config.yaml
n_kv_head: 1
norm_place: "pre"
rope_base: 7010.0
rope_fraction: 1.0
qk_norm: false
bias: "qkv"
init_std_o: 0.0124
init_std_down: 0.00715
lr_mult_qkv: 0.5
decay_fraction: 0.792
final_lr_fraction: 0.02
train_tokens: 147900000
Each number is 200 + 30 x the weight over its row's rms, rounded and kept within 0 to 999. Layers, rows and columns count from 0. The size before them is the row's rms in percent of the matrix's.

# layer 12 MLP down (transposed), 192x64, rms 0.1, rows 16-52, columns 0-63
101,240,224,174,235,196,189,200,195,233,245,156,196,192,208,214,218,221,244,200,232,212,200,151,116,240,218,195,192,197,199,162,195,203,194,243,197,231,226,197,176,248,211,227,175,230,220,151,204,168,196,220,224,182,109,215,165,139,191,166,216,219,196,243,194
094,181,240,209,232,166,210,265,165,223,237,211,248,192,224,192,187,214,223,156,189,221,208,175,192,212,182,211,129,210,230,215,220,256,188,220,204,214,230,194,231,181,189,214,267,256,175,190,261,171,222,219,179,170,178,235,217,199,164,160,230,201,166,196,254
100,226,199,230,105,275,234,199,238,180,241,204,195,194,240,194,198,156,194,179,204,201,144,222,143,240,204,190,197,226,186,157,199,208,171,190,154,240,191,226,159,197,165,205,217,226,215,226,204,198,183,189,187,204,197,249,196,196,162,223,251,197,233,243,226
099,152,199,239,194,207,200,155,187,201,205,208,207,132,173,187,212,195,170,229,174,256,193,184,205,223,239,217,202,253,247,138,185,201,196,200,168,253,218,216,197,237,233,224,187,204,198,148,198,226,245,165,170,193,199,176,242,199,229,172,185,196,146,178,127
100,229,166,193,195,207,222,233,202,214,161,185,231,205,245,216,195,229,149,168,218,234,226,198,180,187,177,183,178,179,164,128,218,205,198,179,212,191,201,176,194,166,212,223,125,184,226,171,232,153,207,147,118,191,216,210,194,228,193,223,215,227,122,176,201
102,192,207,213,222,215,229,209,145,216,202,191,216,167,186,154,203,135,200,229,212,212,145,190,232,190,255,153,245,180,214,254,197,196,251,219,231,201,168,218,167,177,199,204,229,200,183,208,235,259,151,264,212,207,210,202,145,248,219,183,216,217,216,155,196
099,206,246,247,197,233,189,199,145,215,233,177,183,194,185,190,218,211,183,205,187,214,221,220,216,256,231,244,211,186,179,176,218,207,213,176,246,215,133,113,206,213,233,164,203,195,156,209,240,188,174,200,136,218,159,200,235,188,228,180,230,188,206,146,160
099,230,227,219,181,199,181,259,218,227,229,194,171,192,138,196,241,207,192,251,202,203,219,211,251,174,200,201,209,197,226,188,183,181,218,238,245,201,165,227,189,134,219,225,173,192,197,209,271,175,223,154,184,195,230,171,165,210,233,170,163,175,203,115,194
092,241,266,236,209,177,204,204,192,214,244,155,204,186,203,223,137,259,198,205,193,167,195,185,178,189,266,211,235,225,168,218,159,204,257,194,210,166,164,210,234,208,152,243,187,205,178,228,254,162,190,210,215,163,209,222,194,167,220,172,147,221,180,183,192
112,211,203,209,148,227,211,226,206,232,163,213,214,248,235,194,209,207,170,202,190,194,219,205,285,236,142,198,229,196,191,222,205,206,203,168,176,191,234,257,235,212,185,231,184,206,270,256,251,160,229,196,203,211,235,220,193,203,216,248,165,240,206,152,193
102,153,240,170,221,193,177,169,248,254,159,241,208,189,172,178,222,172,166,193,230,180,224,190,213,155,194,180,186,230,218,171,195,208,197,181,263,214,196,175,125,236,198,147,176,178,224,212,196,234,173,235,250,224,222,189,217,193,178,153,171,222,238,192,244
111,202,155,196,138,217,216,207,180,168,230,218,193,183,156,136,197,184,171,219,152,196,195,211,190,219,196,228,255,203,224,140,172,200,194,212,217,240,195,238,177,209,241,222,171,186,242,217,204,206,264,193,206,208,202,246,268,152,169,194,162,152,172,189,222
099,209,214,171,205,213,206,174,179,179,185,195,225,186,239,192,222,236,205,150,185,203,198,264,190,159,201,190,183,203,232,167,197,210,206,158,179,217,210,203,189,215,194,196,119,206,224,219,202,189,202,264,228,209,197,167,180,318,188,246,213,244,183,248,232
102,211,176,207,228,235,258,226,201,176,193,235,195,159,218,166,200,221,182,259,164,207,149,197,178,243,188,122,173,205,259,197,229,196,174,180,139,217,207,212,223,216,251,183,158,216,141,229,172,182,176,186,223,234,209,212,242,180,170,191,210,215,209,175,174
112,190,257,214,201,164,188,175,203,276,185,192,184,212,255,238,256,242,211,194,213,206,139,206,224,172,191,242,200,189,206,215,204,180,180,205,207,203,243,170,230,168,164,194,228,193,134,185,239,164,196,164,192,153,195,195,250,153,227,162,163,208,207,214,235
107,164,212,240,189,223,156,170,150,198,193,135,245,231,187,142,225,177,238,173,198,202,199,205,163,164,178,198,159,166,176,150,189,244,225,203,196,214,185,179,147,212,227,206,204,219,149,175,212,236,176,179,131,231,201,198,199,176,169,160,188,189,252,190,204
099,213,230,152,166,191,213,193,215,181,172,175,173,181,225,199,161,232,173,154,168,195,222,173,238,168,211,156,204,205,153,175,177,219,191,145,180,198,171,237,199,253,221,279,172,226,210,232,186,262,199,193,232,196,195,191,171,153,207,215,180,225,255,249,218
092,151,124,211,216,187,200,196,188,233,200,201,171,168,218,211,151,157,214,254,222,232,131,181,252,247,175,222,230,202,222,187,219,222,236,168,266,165,196,219,211,205,238,225,249,212,204,196,195,184,205,155,200,161,217,153,223,173,211,218,221,221,189,221,184
104,189,247,252,204,207,252,200,261,207,211,167,219,190,216,220,228,242,235,229,200,165,217,183,173,154,201,204,165,243,238,140,215,256,147,191,171,218,197,252,227,258,163,240,195,180,170,197,213,214,204,188,153,186,208,202,210,187,159,206,171,208,231,225,186
101,210,224,180,157,208,200,136,174,198,188,177,208,197,221,177,164,228,155,205,197,224,213,136,196,206,180,185,193,103,174,180,217,225,215,185,156,212,164,205,164,241,212,204,202,217,192,187,251,179,230,149,158,274,204,192,204,175,195,223,190,175,229,211,145
097,165,211,200,246,236,188,229,193,190,210,199,219,202,181,240,181,166,214,182,201,224,221,207,254,250,213,216,176,233,239,204,163,223,244,172,179,203,175,191,170,220,192,228,198,231,273,224,161,223,173,195,170,195,167,162,207,220,182,174,114,213,157,149,150
099,202,188,213,220,222,191,229,191,172,226,190,196,170,202,237,207,181,235,191,223,181,233,224,202,213,249,230,217,228,168,275,239,154,180,240,203,197,197,212,201,200,228,270,242,210,258,246,229,213,234,176,237,148,154,225,208,258,203,201,225,178,243,217,166
098,156,238,178,269,198,205,183,236,257,176,210,233,254,210,187,203,216,212,237,282,171,189,201,171,239,151,230,185,181,214,153,201,136,229,185,179,206,263,176,196,198,210,193,206,204,242,189,210,199,217,199,197,178,218,195,200,189,217,201,125,202,204,225,171
105,181,251,185,177,202,194,188,127,213,194,203,174,249,201,180,214,199,159,178,203,178,176,159,192,213,257,228,205,215,221,263,232,200,222,203,222,207,212,199,140,216,208,205,209,226,215,232,138,147,229,226,172,161,192,219,210,261,237,198,228,172,193,258,162
096,220,180,168,256,145,219,199,205,189,190,207,218,193,225,188,202,249,198,213,185,232,184,163,218,175,233,261,191,215,202,243,198,198,186,178,170,175,228,212,241,128,198,130,203,196,283,152,209,186,181,204,170,155,177,159,213,213,201,218,187,173,234,235,174
090,261,171,143,243,161,184,229,224,158,219,192,188,211,219,229,133,211,191,221,205,138,202,196,194,235,236,192,206,228,163,184,200,154,147,181,200,185,174,206,180,168,193,215,225,197,232,170,196,133,184,205,182,204,181,199,162,194,209,147,199,204,204,129,241
094,199,160,225,216,212,237,182,172,217,140,173,211,236,231,148,174,223,186,206,198,224,155,198,247,189,214,241,187,230,196,194,191,226,114,205,192,202,236,231,205,230,241,188,224,178,133,172,183,222,171,163,221,179,238,191,266,188,210,199,181,173,241,210,168
098,206,234,263,189,180,239,221,209,213,198,192,261,215,195,200,231,181,190,242,216,162,204,213,221,172,199,176,237,175,183,161,226,184,227,218,219,202,184,198,220,172,193,192,196,148,139,246,220,235,175,145,132,200,203,198,212,161,213,171,256,161,188,131,182
104,216,238,223,199,187,243,232,181,184,240,235,243,217,177,187,155,201,185,176,228,261,210,203,188,177,133,249,165,210,196,171,169,206,271,206,238,230,220,245,161,190,195,149,228,172,218,231,153,196,155,204,164,210,218,186,173,226,220,184,180,240,192,191,218
105,178,182,227,200,256,140,176,227,207,166,207,255,227,205,242,203,211,198,225,194,177,166,220,233,163,231,247,198,187,180,211,179,234,197,213,222,135,213,286,158,213,157,178,185,185,237,182,215,220,218,160,245,239,192,184,227,232,189,208,231,181,242,204,183
096,228,223,262,172,190,212,173,167,236,211,181,175,178,204,239,245,242,212,208,234,187,163,166,149,230,235,206,196,191,237,164,214,177,190,186,189,164,215,184,140,239,214,234,224,224,195,211,211,187,225,199,274,198,153,244,255,184,156,158,173,222,190,208,206
099,218,183,254,200,223,173,222,193,233,211,195,226,218,236,225,196,215,238,184,194,179,179,198,206,199,175,176,198,243,202,158,209,163,191,236,210,152,199,230,227,172,177,184,274,222,125,213,198,155,129,222,235,130,166,161,193,229,193,240,211,180,178,191,220
096,191,201,180,217,179,218,180,153,262,111,216,238,211,186,222,174,193,195,214,217,251,228,230,178,207,205,159,141,203,223,218,205,185,200,191,224,199,202,210,196,238,226,170,204,166,175,146,178,227,130,197,159,191,269,208,213,177,233,205,187,171,217,178,156
113,168,186,188,186,242,210,162,266,207,231,202,200,195,244,196,253,195,180,209,185,183,168,234,254,218,152,178,206,178,129,224,184,222,203,215,160,224,186,252,205,228,192,202,160,173,202,206,163,200,230,189,197,189,280,196,246,216,213,223,143,170,164,195,180
103,235,222,191,173,269,218,129,194,165,238,217,218,187,238,171,220,257,159,229,219,211,201,192,260,235,207,236,209,240,176,220,172,218,161,223,178,217,235,156,192,219,167,180,196,228,133,199,184,238,188,188,251,176,179,188,207,166,198,204,192,154,192,194,209
100,221,215,213,201,166,222,180,234,210,270,224,186,185,234,242,174,191,186,219,240,237,187,205,227,164,192,156,219,231,290,205,187,176,204,243,156,260,204,218,178,185,175,217,178,193,233,227,201,198,232,239,147,268,195,190,224,217,169,175,175,190,200,185,173
103,200,219,251,192,172,188,193,236,191,216,256,237,203,228,180,189,182,184,163,209,243,248,216,191,221,212,224,184,252,234,215,214,179,211,133,174,217,209,252,188,224,162,203,239,167,252,198,204,209,247,209,196,231,217,230,153,154,167,167,155,232,223,227,250
# layer 12 MLP gate, 192x64, rms 0.11, rows 17-52, columns 0-63
091,185,152,192,160,219,166,211,188,220,247,164,180,224,183,195,159,224,218,213,173,146,202,243,251,200,250,218,157,173,241,247,171,214,190,179,162,200,180,214,240,259,223,220,209,198,210,214,210,198,196,144,224,216,240,163,172,154,193,168,224,190,149,183,244
103,229,175,194,145,247,214,217,181,183,123,184,216,221,198,195,241,165,173,157,188,211,167,159,168,210,184,177,178,161,202,214,207,133,201,192,233,201,203,217,195,252,172,204,198,196,189,221,178,255,215,153,226,162,244,264,178,213,202,231,228,227,211,251,187
106,213,175,189,168,251,217,177,208,190,224,214,195,210,184,245,167,169,244,180,191,196,222,226,234,199,198,193,189,185,200,182,192,238,172,195,187,213,197,224,162,171,215,217,167,221,196,190,281,152,118,165,201,176,206,173,253,192,185,223,276,208,153,159,245
095,160,161,187,229,201,193,146,189,193,172,196,155,180,152,174,176,197,167,218,190,147,201,214,175,213,209,161,226,176,181,232,197,208,191,209,220,148,221,196,173,214,179,186,227,233,184,112,213,221,232,245,227,167,202,202,253,196,216,169,248,227,249,194,264
105,170,208,281,197,233,170,226,207,245,224,160,153,229,196,167,168,211,172,193,181,210,137,137,227,196,198,187,202,152,193,177,192,204,254,207,232,208,169,185,184,153,150,226,222,181,196,208,157,211,170,224,214,210,179,231,194,249,179,185,149,181,212,162,213
100,140,191,233,214,154,250,218,156,190,141,245,227,186,211,205,257,185,238,182,158,186,204,142,226,143,183,203,184,202,170,186,160,187,201,200,211,225,167,176,174,141,189,219,186,227,150,183,183,236,213,155,235,194,217,200,229,224,180,216,209,230,200,226,235
101,187,202,256,203,243,159,189,199,197,176,205,173,234,182,234,144,189,188,161,199,188,233,192,223,168,195,181,213,181,236,224,200,186,200,129,199,155,201,220,258,230,181,272,182,229,200,249,236,235,194,179,249,181,243,260,189,199,190,168,186,162,221,194,218
104,246,183,224,183,230,187,271,201,221,211,193,138,198,245,200,194,191,188,199,184,135,236,240,186,173,178,190,161,200,200,222,221,194,201,158,227,188,143,207,189,156,205,215,183,218,190,167,136,161,218,216,161,183,199,174,224,220,176,169,209,238,158,134,237
107,175,202,164,158,204,201,163,206,222,213,227,217,174,234,227,242,185,180,206,173,241,222,199,178,207,194,208,191,212,188,216,174,185,239,239,199,182,251,194,174,216,214,203,152,228,197,160,216,211,197,187,239,222,275,219,133,200,117,210,133,171,243,163,187
101,191,230,264,174,189,223,171,242,236,225,208,216,195,221,235,176,224,261,187,184,161,210,211,169,139,209,202,179,204,179,187,204,184,267,176,181,162,188,196,212,222,211,207,192,255,169,213,160,184,170,196,210,217,151,203,161,201,157,245,194,238,244,167,137
098,201,179,173,174,219,184,178,185,269,182,185,165,149,182,259,176,202,235,191,237,175,188,189,190,170,170,213,168,231,205,189,172,179,210,152,181,208,200,221,152,135,228,230,212,154,245,227,212,239,204,160,215,175,235,140,209,225,255,179,226,225,231,205,202
090,215,119,203,250,211,190,177,250,204,165,169,207,222,212,221,177,189,222,240,203,202,222,168,222,200,248,177,163,183,234,256,194,156,196,211,192,236,223,181,259,167,182,159,200,201,204,216,217,211,174,160,184,129,263,225,176,216,215,176,191,209,216,159,173
099,164,187,206,188,191,187,218,167,211,177,160,185,141,246,202,208,177,226,222,241,209,203,266,258,245,211,209,195,237,191,196,211,247,186,213,251,195,216,127,103,226,233,184,169,196,227,191,191,213,193,209,182,227,179,208,232,186,167,226,203,230,176,190,222
087,196,152,211,179,236,224,184,236,233,187,173,204,227,191,229,182,160,155,215,144,194,203,189,192,193,184,195,184,217,160,145,144,190,170,250,201,230,201,128,183,170,212,120,183,212,202,187,214,198,183,163,158,197,202,197,193,245,246,186,196,201,249,224,247
100,214,204,214,190,227,138,197,201,223,212,154,224,249,198,224,176,188,221,191,148,195,189,202,185,206,172,195,165,121,172,192,159,223,239,198,209,224,190,173,195,189,222,237,223,175,146,193,157,211,191,204,115,243,185,221,234,133,153,222,210,175,220,192,202
100,185,199,199,192,204,221,137,199,135,202,231,212,224,172,256,227,201,229,185,158,231,228,210,144,169,225,247,194,192,213,232,194,239,225,211,141,151,257,228,199,185,199,231,203,165,169,219,156,256,200,217,199,205,181,232,227,226,197,241,197,168,175,241,195
095,211,181,191,217,185,186,198,122,252,204,206,204,257,191,236,215,200,153,221,243,182,174,183,178,163,224,175,137,198,188,228,189,215,205,197,137,170,167,262,221,209,196,200,149,223,205,186,184,223,210,230,202,191,230,201,186,254,168,236,159,163,246,238,198
114,206,220,171,203,213,253,152,133,188,246,190,188,213,199,224,200,229,192,207,218,205,195,221,213,215,145,213,223,231,249,209,208,268,193,190,198,138,211,222,193,219,219,207,177,127,213,167,190,229,228,211,170,119,216,166,173,187,201,253,209,204,161,177,193
110,175,193,225,241,258,178,248,228,197,190,150,232,189,210,204,174,202,226,170,175,166,197,201,196,205,180,159,176,188,226,171,161,140,185,234,196,193,170,172,170,199,188,198,198,178,211,182,193,165,203,197,218,227,178,196,223,228,166,202,160,242,300,127,237
108,196,199,177,209,215,155,231,180,204,195,210,239,222,222,218,188,265,198,257,190,213,221,174,184,245,226,226,190,243,207,178,232,190,283,201,184,280,191,196,168,239,224,182,165,186,223,153,185,246,219,172,221,222,166,202,253,173,207,164,183,218,182,216,238
093,237,217,237,243,168,194,225,225,233,221,179,160,219,192,173,168,252,261,210,171,232,179,158,227,207,217,227,183,190,266,192,157,206,169,171,210,183,263,199,158,154,213,203,203,222,198,190,245,165,220,170,177,146,246,233,178,162,196,219,183,199,176,204,183
092,222,223,186,187,207,116,209,203,240,163,193,186,228,190,210,211,200,252,184,210,205,183,147,178,225,220,151,133,192,230,257,177,200,224,204,208,156,222,202,199,208,224,218,145,248,220,223,140,228,241,186,208,217,202,238,230,234,177,225,169,160,170,217,211
112,143,225,175,129,232,207,239,223,200,193,238,222,215,222,203,160,212,261,218,217,164,172,235,117,216,200,152,173,168,207,205,230,187,182,194,214,191,199,175,248,210,179,225,162,202,197,243,180,214,199,192,184,199,249,242,179,200,187,195,139,198,172,153,195
087,173,194,187,181,196,222,196,203,188,191,158,221,240,178,205,235,202,269,184,243,246,196,184,172,217,182,228,204,214,189,224,216,193,211,188,195,201,246,163,109,252,236,135,224,192,160,175,237,239,188,192,209,186,247,200,213,233,175,212,189,142,234,201,156
099,148,214,188,189,168,273,187,178,221,221,155,128,228,193,247,215,204,157,241,214,163,221,186,162,174,177,274,229,212,195,141,225,205,220,161,167,190,200,250,191,218,181,202,214,205,175,179,193,186,201,208,210,185,226,200,159,194,210,192,184,214,259,243,180
105,151,240,226,179,198,214,169,135,213,189,178,237,174,258,171,225,241,207,200,206,239,195,194,182,233,187,174,197,204,172,219,225,219,210,179,214,202,186,150,167,151,267,185,157,173,199,219,240,152,174,232,171,173,183,225,214,198,233,179,204,265,210,159,165
094,234,191,162,147,201,172,218,180,189,217,180,200,268,200,237,199,228,219,195,142,172,246,263,156,214,201,205,193,213,212,244,208,201,221,202,187,177,214,147,246,229,202,163,242,209,177,179,200,253,199,226,183,248,229,189,213,260,156,203,240,173,192,209,236
088,176,206,198,174,196,197,152,182,178,167,194,223,210,187,205,192,168,215,240,192,198,146,177,197,196,169,206,215,228,225,157,180,232,150,224,161,190,260,177,163,201,237,234,261,230,234,184,199,197,194,153,254,152,209,266,249,240,229,186,241,234,208,214,187
103,158,159,258,160,218,187,182,170,137,187,223,180,198,215,184,227,173,158,192,230,223,211,196,171,192,226,153,210,226,246,164,234,171,230,177,149,205,174,181,206,172,151,169,198,228,148,146,187,250,219,179,173,237,204,162,191,176,155,214,216,182,211,174,214
098,201,210,243,260,194,195,173,204,209,147,167,183,175,187,166,179,117,178,182,165,221,215,156,211,185,170,180,192,233,185,221,202,167,176,219,223,253,214,205,205,202,236,220,225,220,249,182,185,206,144,191,154,223,214,176,257,216,233,229,235,221,222,259,179
099,180,230,178,191,185,151,188,157,213,195,166,203,228,184,207,211,203,160,173,230,205,178,162,237,129,211,191,227,219,255,165,236,186,213,236,178,188,194,150,239,208,207,162,180,187,227,168,143,231,223,170,192,189,219,210,134,188,125,195,187,181,233,228,230
078,233,201,224,208,225,246,177,220,217,230,223,174,259,236,214,175,169,212,165,173,192,189,203,152,160,213,194,179,209,227,198,157,167,176,166,228,149,199,217,219,221,110,223,211,154,183,257,189,147,249,223,216,184,197,192,209,190,175,216,189,184,195,213,138
096,213,205,249,142,190,216,196,223,252,223,181,181,168,178,205,205,158,226,205,177,183,153,234,185,255,168,194,181,142,137,216,212,295,226,216,203,189,180,223,211,218,166,187,158,179,193,222,179,184,239,177,187,160,254,172,211,204,212,180,192,232,189,176,199
108,235,208,262,149,253,218,156,159,194,164,210,171,168,189,204,192,190,167,172,194,223,207,175,194,204,235,252,196,209,234,158,149,162,220,180,166,187,201,239,192,202,213,163,172,216,191,205,211,193,222,213,226,224,212,230,181,194,224,221,159,246,256,139,259
089,197,180,211,172,239,202,192,189,200,225,213,184,199,203,224,187,259,250,197,217,233,158,215,239,223,194,165,135,233,197,185,211,147,248,199,218,175,153,138,218,258,213,213,197,206,137,246,222,221,211,163,157,208,180,197,187,205,231,229,162,211,219,160,244
115,194,192,219,160,264,215,140,143,173,188,242,182,246,228,195,157,232,190,213,142,163,179,218,254,205,258,237,195,187,213,184,223,172,190,188,196,160,152,150,190,195,163,229,164,224,193,210,155,156,190,199,223,187,187,194,208,186,212,199,172,164,231,175,197
# layer 12 MLP up, 192x64, rms 0.106, rows 17-52, columns 0-63
100,179,160,181,216,184,186,183,194,182,254,160,214,239,237,244,141,222,216,187,223,232,207,248,290,200,255,188,178,192,224,225,186,199,228,192,256,229,171,188,242,195,203,183,229,200,195,207,188,187,203,190,178,195,185,156,170,218,153,136,212,207,165,207,243
095,218,155,197,197,150,199,217,175,155,153,201,261,176,180,248,216,251,216,183,241,151,204,219,222,204,194,190,182,171,172,193,194,141,166,169,231,198,178,145,197,202,215,231,154,192,257,217,204,208,210,235,181,216,200,221,241,151,175,184,176,248,208,211,148
098,220,135,188,192,234,239,240,179,186,187,212,236,174,186,158,241,176,186,231,236,181,219,237,292,187,147,243,174,214,157,185,217,196,201,184,222,192,198,155,161,175,158,165,188,217,233,174,214,200,199,239,192,205,211,180,226,178,216,191,229,237,155,160,215
103,185,190,215,187,207,194,200,161,201,228,209,175,206,178,142,187,167,185,156,247,180,189,221,213,203,225,183,198,229,201,187,146,171,225,241,196,198,196,259,220,153,230,145,263,196,192,234,162,210,169,269,229,165,249,221,201,192,210,145,172,209,242,173,236
104,265,227,197,212,222,167,236,184,192,277,171,207,219,183,220,195,224,201,141,210,226,201,168,150,207,237,254,233,209,203,150,200,184,126,146,197,204,178,211,205,253,188,204,174,162,225,226,169,185,185,176,211,163,224,182,174,188,146,205,186,174,187,184,192
093,168,205,138,161,196,192,158,230,231,177,179,198,246,193,219,264,197,189,249,229,158,197,200,160,177,174,130,205,176,196,212,156,216,237,219,187,187,208,237,195,211,140,196,264,237,183,176,190,153,167,231,201,214,223,213,202,216,166,207,212,215,242,210,239
095,180,212,178,193,213,207,133,255,203,163,221,201,160,193,177,250,153,204,167,163,214,154,153,199,192,226,215,189,173,140,207,253,224,169,197,182,218,204,178,154,192,228,220,203,180,150,187,192,219,199,174,222,241,170,193,259,179,198,212,258,189,202,261,202
100,151,175,182,182,240,196,273,191,187,245,148,225,221,244,198,185,193,136,228,186,242,212,183,145,146,215,207,192,188,219,239,191,195,222,173,211,174,207,187,185,213,155,211,237,242,187,180,190,152,192,196,220,183,196,232,180,196,176,120,178,200,210,195,150
105,203,135,167,258,221,196,152,190,272,236,209,193,199,154,193,220,192,204,220,188,211,244,227,209,177,166,209,163,230,227,224,200,198,191,196,223,196,229,199,220,203,169,183,181,154,194,247,222,194,179,193,259,172,174,155,188,194,277,204,175,242,147,174,186
101,174,207,200,174,225,141,141,189,238,174,232,211,197,185,278,168,205,191,233,160,201,230,192,184,190,163,193,175,217,183,232,179,184,205,249,210,197,199,215,191,219,208,195,227,194,205,206,212,239,202,260,223,220,156,134,235,239,258,151,167,226,195,244,174
109,187,152,223,201,211,204,245,172,167,158,184,192,215,176,193,270,275,157,171,226,215,178,206,223,197,216,155,261,167,159,199,238,209,164,224,166,206,168,206,202,231,164,198,161,204,199,219,208,220,207,212,248,206,181,268,192,224,171,228,186,198,236,209,155
104,160,210,244,225,174,248,198,260,185,140,218,161,192,206,219,173,202,196,239,199,197,175,202,225,171,227,187,214,200,210,201,231,204,201,208,159,212,207,156,255,237,259,184,244,257,141,188,245,188,194,231,222,231,236,168,161,193,229,197,200,212,204,152,237
105,171,158,190,203,191,194,193,268,236,162,186,161,202,253,235,176,218,197,228,158,156,213,175,164,181,202,149,261,153,165,243,195,194,211,215,235,212,228,197,235,192,216,195,215,164,214,204,207,227,135,254,165,212,234,194,188,225,238,240,196,173,178,208,172
105,200,175,195,223,184,177,211,231,157,217,213,215,164,158,209,146,198,183,170,175,170,215,261,152,192,210,216,130,211,200,166,206,203,210,242,185,219,158,184,203,240,267,181,176,180,274,226,173,215,232,213,193,190,251,192,149,227,160,230,235,205,208,200,212
103,199,202,223,146,150,225,272,224,191,230,161,187,188,223,191,237,177,148,159,224,249,180,214,213,214,227,251,193,245,240,178,218,169,242,176,175,192,219,198,175,274,197,188,187,162,226,210,186,225,189,162,171,210,222,210,224,184,165,264,210,218,203,213,209
097,189,236,176,170,264,191,156,209,164,196,217,192,189,213,217,236,188,208,199,137,248,141,189,196,206,167,184,176,252,224,203,227,200,227,196,184,204,210,219,217,208,126,263,215,229,193,183,175,230,229,148,155,179,151,197,168,237,218,183,206,221,191,251,190
095,216,235,219,199,196,239,178,287,202,227,196,189,227,174,154,179,210,199,197,174,192,195,171,187,246,153,216,206,141,203,192,192,156,188,147,204,221,277,198,169,207,197,236,197,169,172,218,197,234,234,183,222,193,173,240,173,182,192,155,194,137,248,208,223
098,227,183,232,190,209,159,215,201,250,147,152,161,209,174,117,187,167,162,187,152,217,188,271,207,204,231,233,195,163,211,253,187,196,186,232,238,251,183,221,155,214,216,242,207,197,175,213,190,187,228,209,206,201,186,184,198,243,222,192,257,209,210,215,224
105,207,204,200,192,175,141,235,206,187,193,238,207,189,165,214,193,215,165,214,187,179,255,161,196,186,222,218,200,218,195,170,225,223,248,204,233,197,145,224,157,217,276,167,160,214,217,224,215,210,287,228,188,217,253,222,222,228,184,239,189,255,225,212,177
095,162,185,217,200,210,204,180,199,186,146,217,200,182,213,171,201,162,210,176,176,228,164,208,196,203,266,147,196,182,234,201,181,191,165,218,209,213,107,217,206,152,210,186,205,179,190,195,216,137,215,163,234,204,195,195,139,212,190,276,268,173,198,220,197
103,185,154,187,219,182,199,151,134,166,205,221,189,191,168,232,238,203,160,216,210,208,192,192,219,186,217,213,199,218,154,151,225,190,207,173,255,219,133,167,242,153,222,189,199,206,167,141,200,179,207,166,239,233,226,198,266,189,168,155,191,175,236,192,195
101,204,164,194,149,201,230,213,167,206,255,186,171,153,244,221,221,200,214,166,211,260,172,191,187,179,189,183,173,260,165,217,169,170,210,196,192,194,215,210,187,195,216,220,233,219,236,163,266,126,199,226,171,202,212,170,180,160,205,187,233,220,210,275,221
106,219,195,210,229,208,200,208,152,207,196,208,186,217,214,190,185,175,186,265,227,182,168,141,138,228,178,224,223,178,147,243,192,183,249,233,185,211,194,178,141,210,213,152,189,221,126,236,227,216,192,196,180,204,174,192,217,174,267,247,231,179,200,198,235
098,183,215,258,164,210,195,170,190,186,234,186,213,217,205,183,167,168,187,230,254,129,234,206,224,234,217,192,247,188,225,192,285,188,204,207,210,226,161,172,172,228,159,193,195,200,192,206,189,258,263,206,207,235,187,186,222,225,198,143,225,239,174,215,167
089,200,184,189,130,182,151,212,176,219,212,172,254,199,186,218,198,146,189,204,135,189,220,168,239,224,205,211,264,207,240,174,257,169,217,165,192,199,156,247,209,189,233,181,256,178,176,229,200,217,173,209,184,206,131,168,185,214,205,185,198,205,240,181,185
097,200,209,210,172,190,225,152,227,200,238,206,253,175,174,172,186,238,174,276,232,156,203,169,163,232,199,175,200,232,192,207,182,207,247,152,246,210,191,200,201,216,137,207,174,182,271,219,193,189,193,182,181,187,221,199,175,173,195,208,175,180,257,242,259
100,216,130,230,182,200,160,184,212,214,212,256,185,180,235,230,275,236,202,197,196,184,212,182,181,189,161,208,220,247,263,254,158,202,200,153,198,212,146,237,214,191,174,196,197,206,199,214,203,219,217,235,238,174,211,215,139,200,208,191,160,254,192,216,230
107,190,222,199,177,184,211,122,212,210,165,189,175,217,203,160,154,190,142,172,122,160,184,206,217,177,229,194,175,195,194,215,195,196,184,247,221,203,221,190,242,152,192,207,205,117,119,218,171,216,170,185,201,211,205,223,194,220,219,184,226,155,195,194,229
103,250,122,189,195,169,181,204,222,217,260,165,169,221,242,165,179,191,207,171,176,213,203,198,218,168,192,197,192,217,167,161,219,193,192,177,183,254,205,188,193,164,179,196,126,218,244,238,207,186,199,184,176,146,198,172,233,209,198,151,171,141,164,179,233
094,211,224,172,171,245,145,191,212,219,230,197,224,253,210,198,204,156,217,216,168,213,219,175,171,240,196,234,147,237,193,173,217,195,217,189,222,182,190,233,235,238,240,195,164,149,151,200,166,241,201,186,166,140,210,150,208,253,182,251,162,222,196,203,222
101,162,193,120,197,183,166,236,201,249,243,218,211,263,201,208,197,166,231,176,208,207,244,195,220,227,208,239,173,216,214,194,181,151,201,217,217,157,243,187,199,194,207,250,225,242,218,135,149,168,195,209,217,183,223,179,179,154,171,154,176,189,205,222,177
091,175,208,200,213,176,159,174,197,176,195,230,183,177,210,174,200,231,217,187,193,178,218,190,203,221,168,197,217,193,178,183,222,257,221,205,209,257,190,214,185,213,188,209,181,225,270,209,207,117,235,229,218,228,157,204,124,220,153,206,215,226,215,231,293
110,201,154,239,186,182,220,164,182,150,181,190,165,204,199,210,212,249,184,249,219,220,211,198,242,172,172,136,205,233,230,139,171,163,187,169,238,195,190,248,218,136,168,213,176,194,200,156,216,204,191,230,160,189,210,242,213,124,204,198,194,228,208,172,189
102,242,188,240,203,172,169,170,159,257,187,266,182,167,210,181,163,227,170,178,189,169,182,192,199,229,126,202,247,242,274,240,219,226,139,233,204,162,221,208,193,205,198,224,196,211,206,189,207,176,172,204,179,199,215,169,221,167,163,213,193,212,217,156,224
097,164,178,248,187,209,199,179,153,186,172,205,189,160,210,176,195,277,255,210,152,184,205,236,242,177,249,174,244,258,144,190,197,208,202,165,248,153,214,205,226,175,230,216,185,162,207,213,220,219,168,224,185,164,172,204,192,216,178,232,240,204,240,208,195
106,200,188,189,225,207,239,167,170,188,164,210,216,196,236,228,202,201,224,227,168,194,216,198,268,206,161,180,129,196,205,206,238,170,160,179,212,145,191,175,132,230,184,165,196,276,201,234,174,221,202,246,204,237,212,180,184,201,234,229,144,181,226,183,226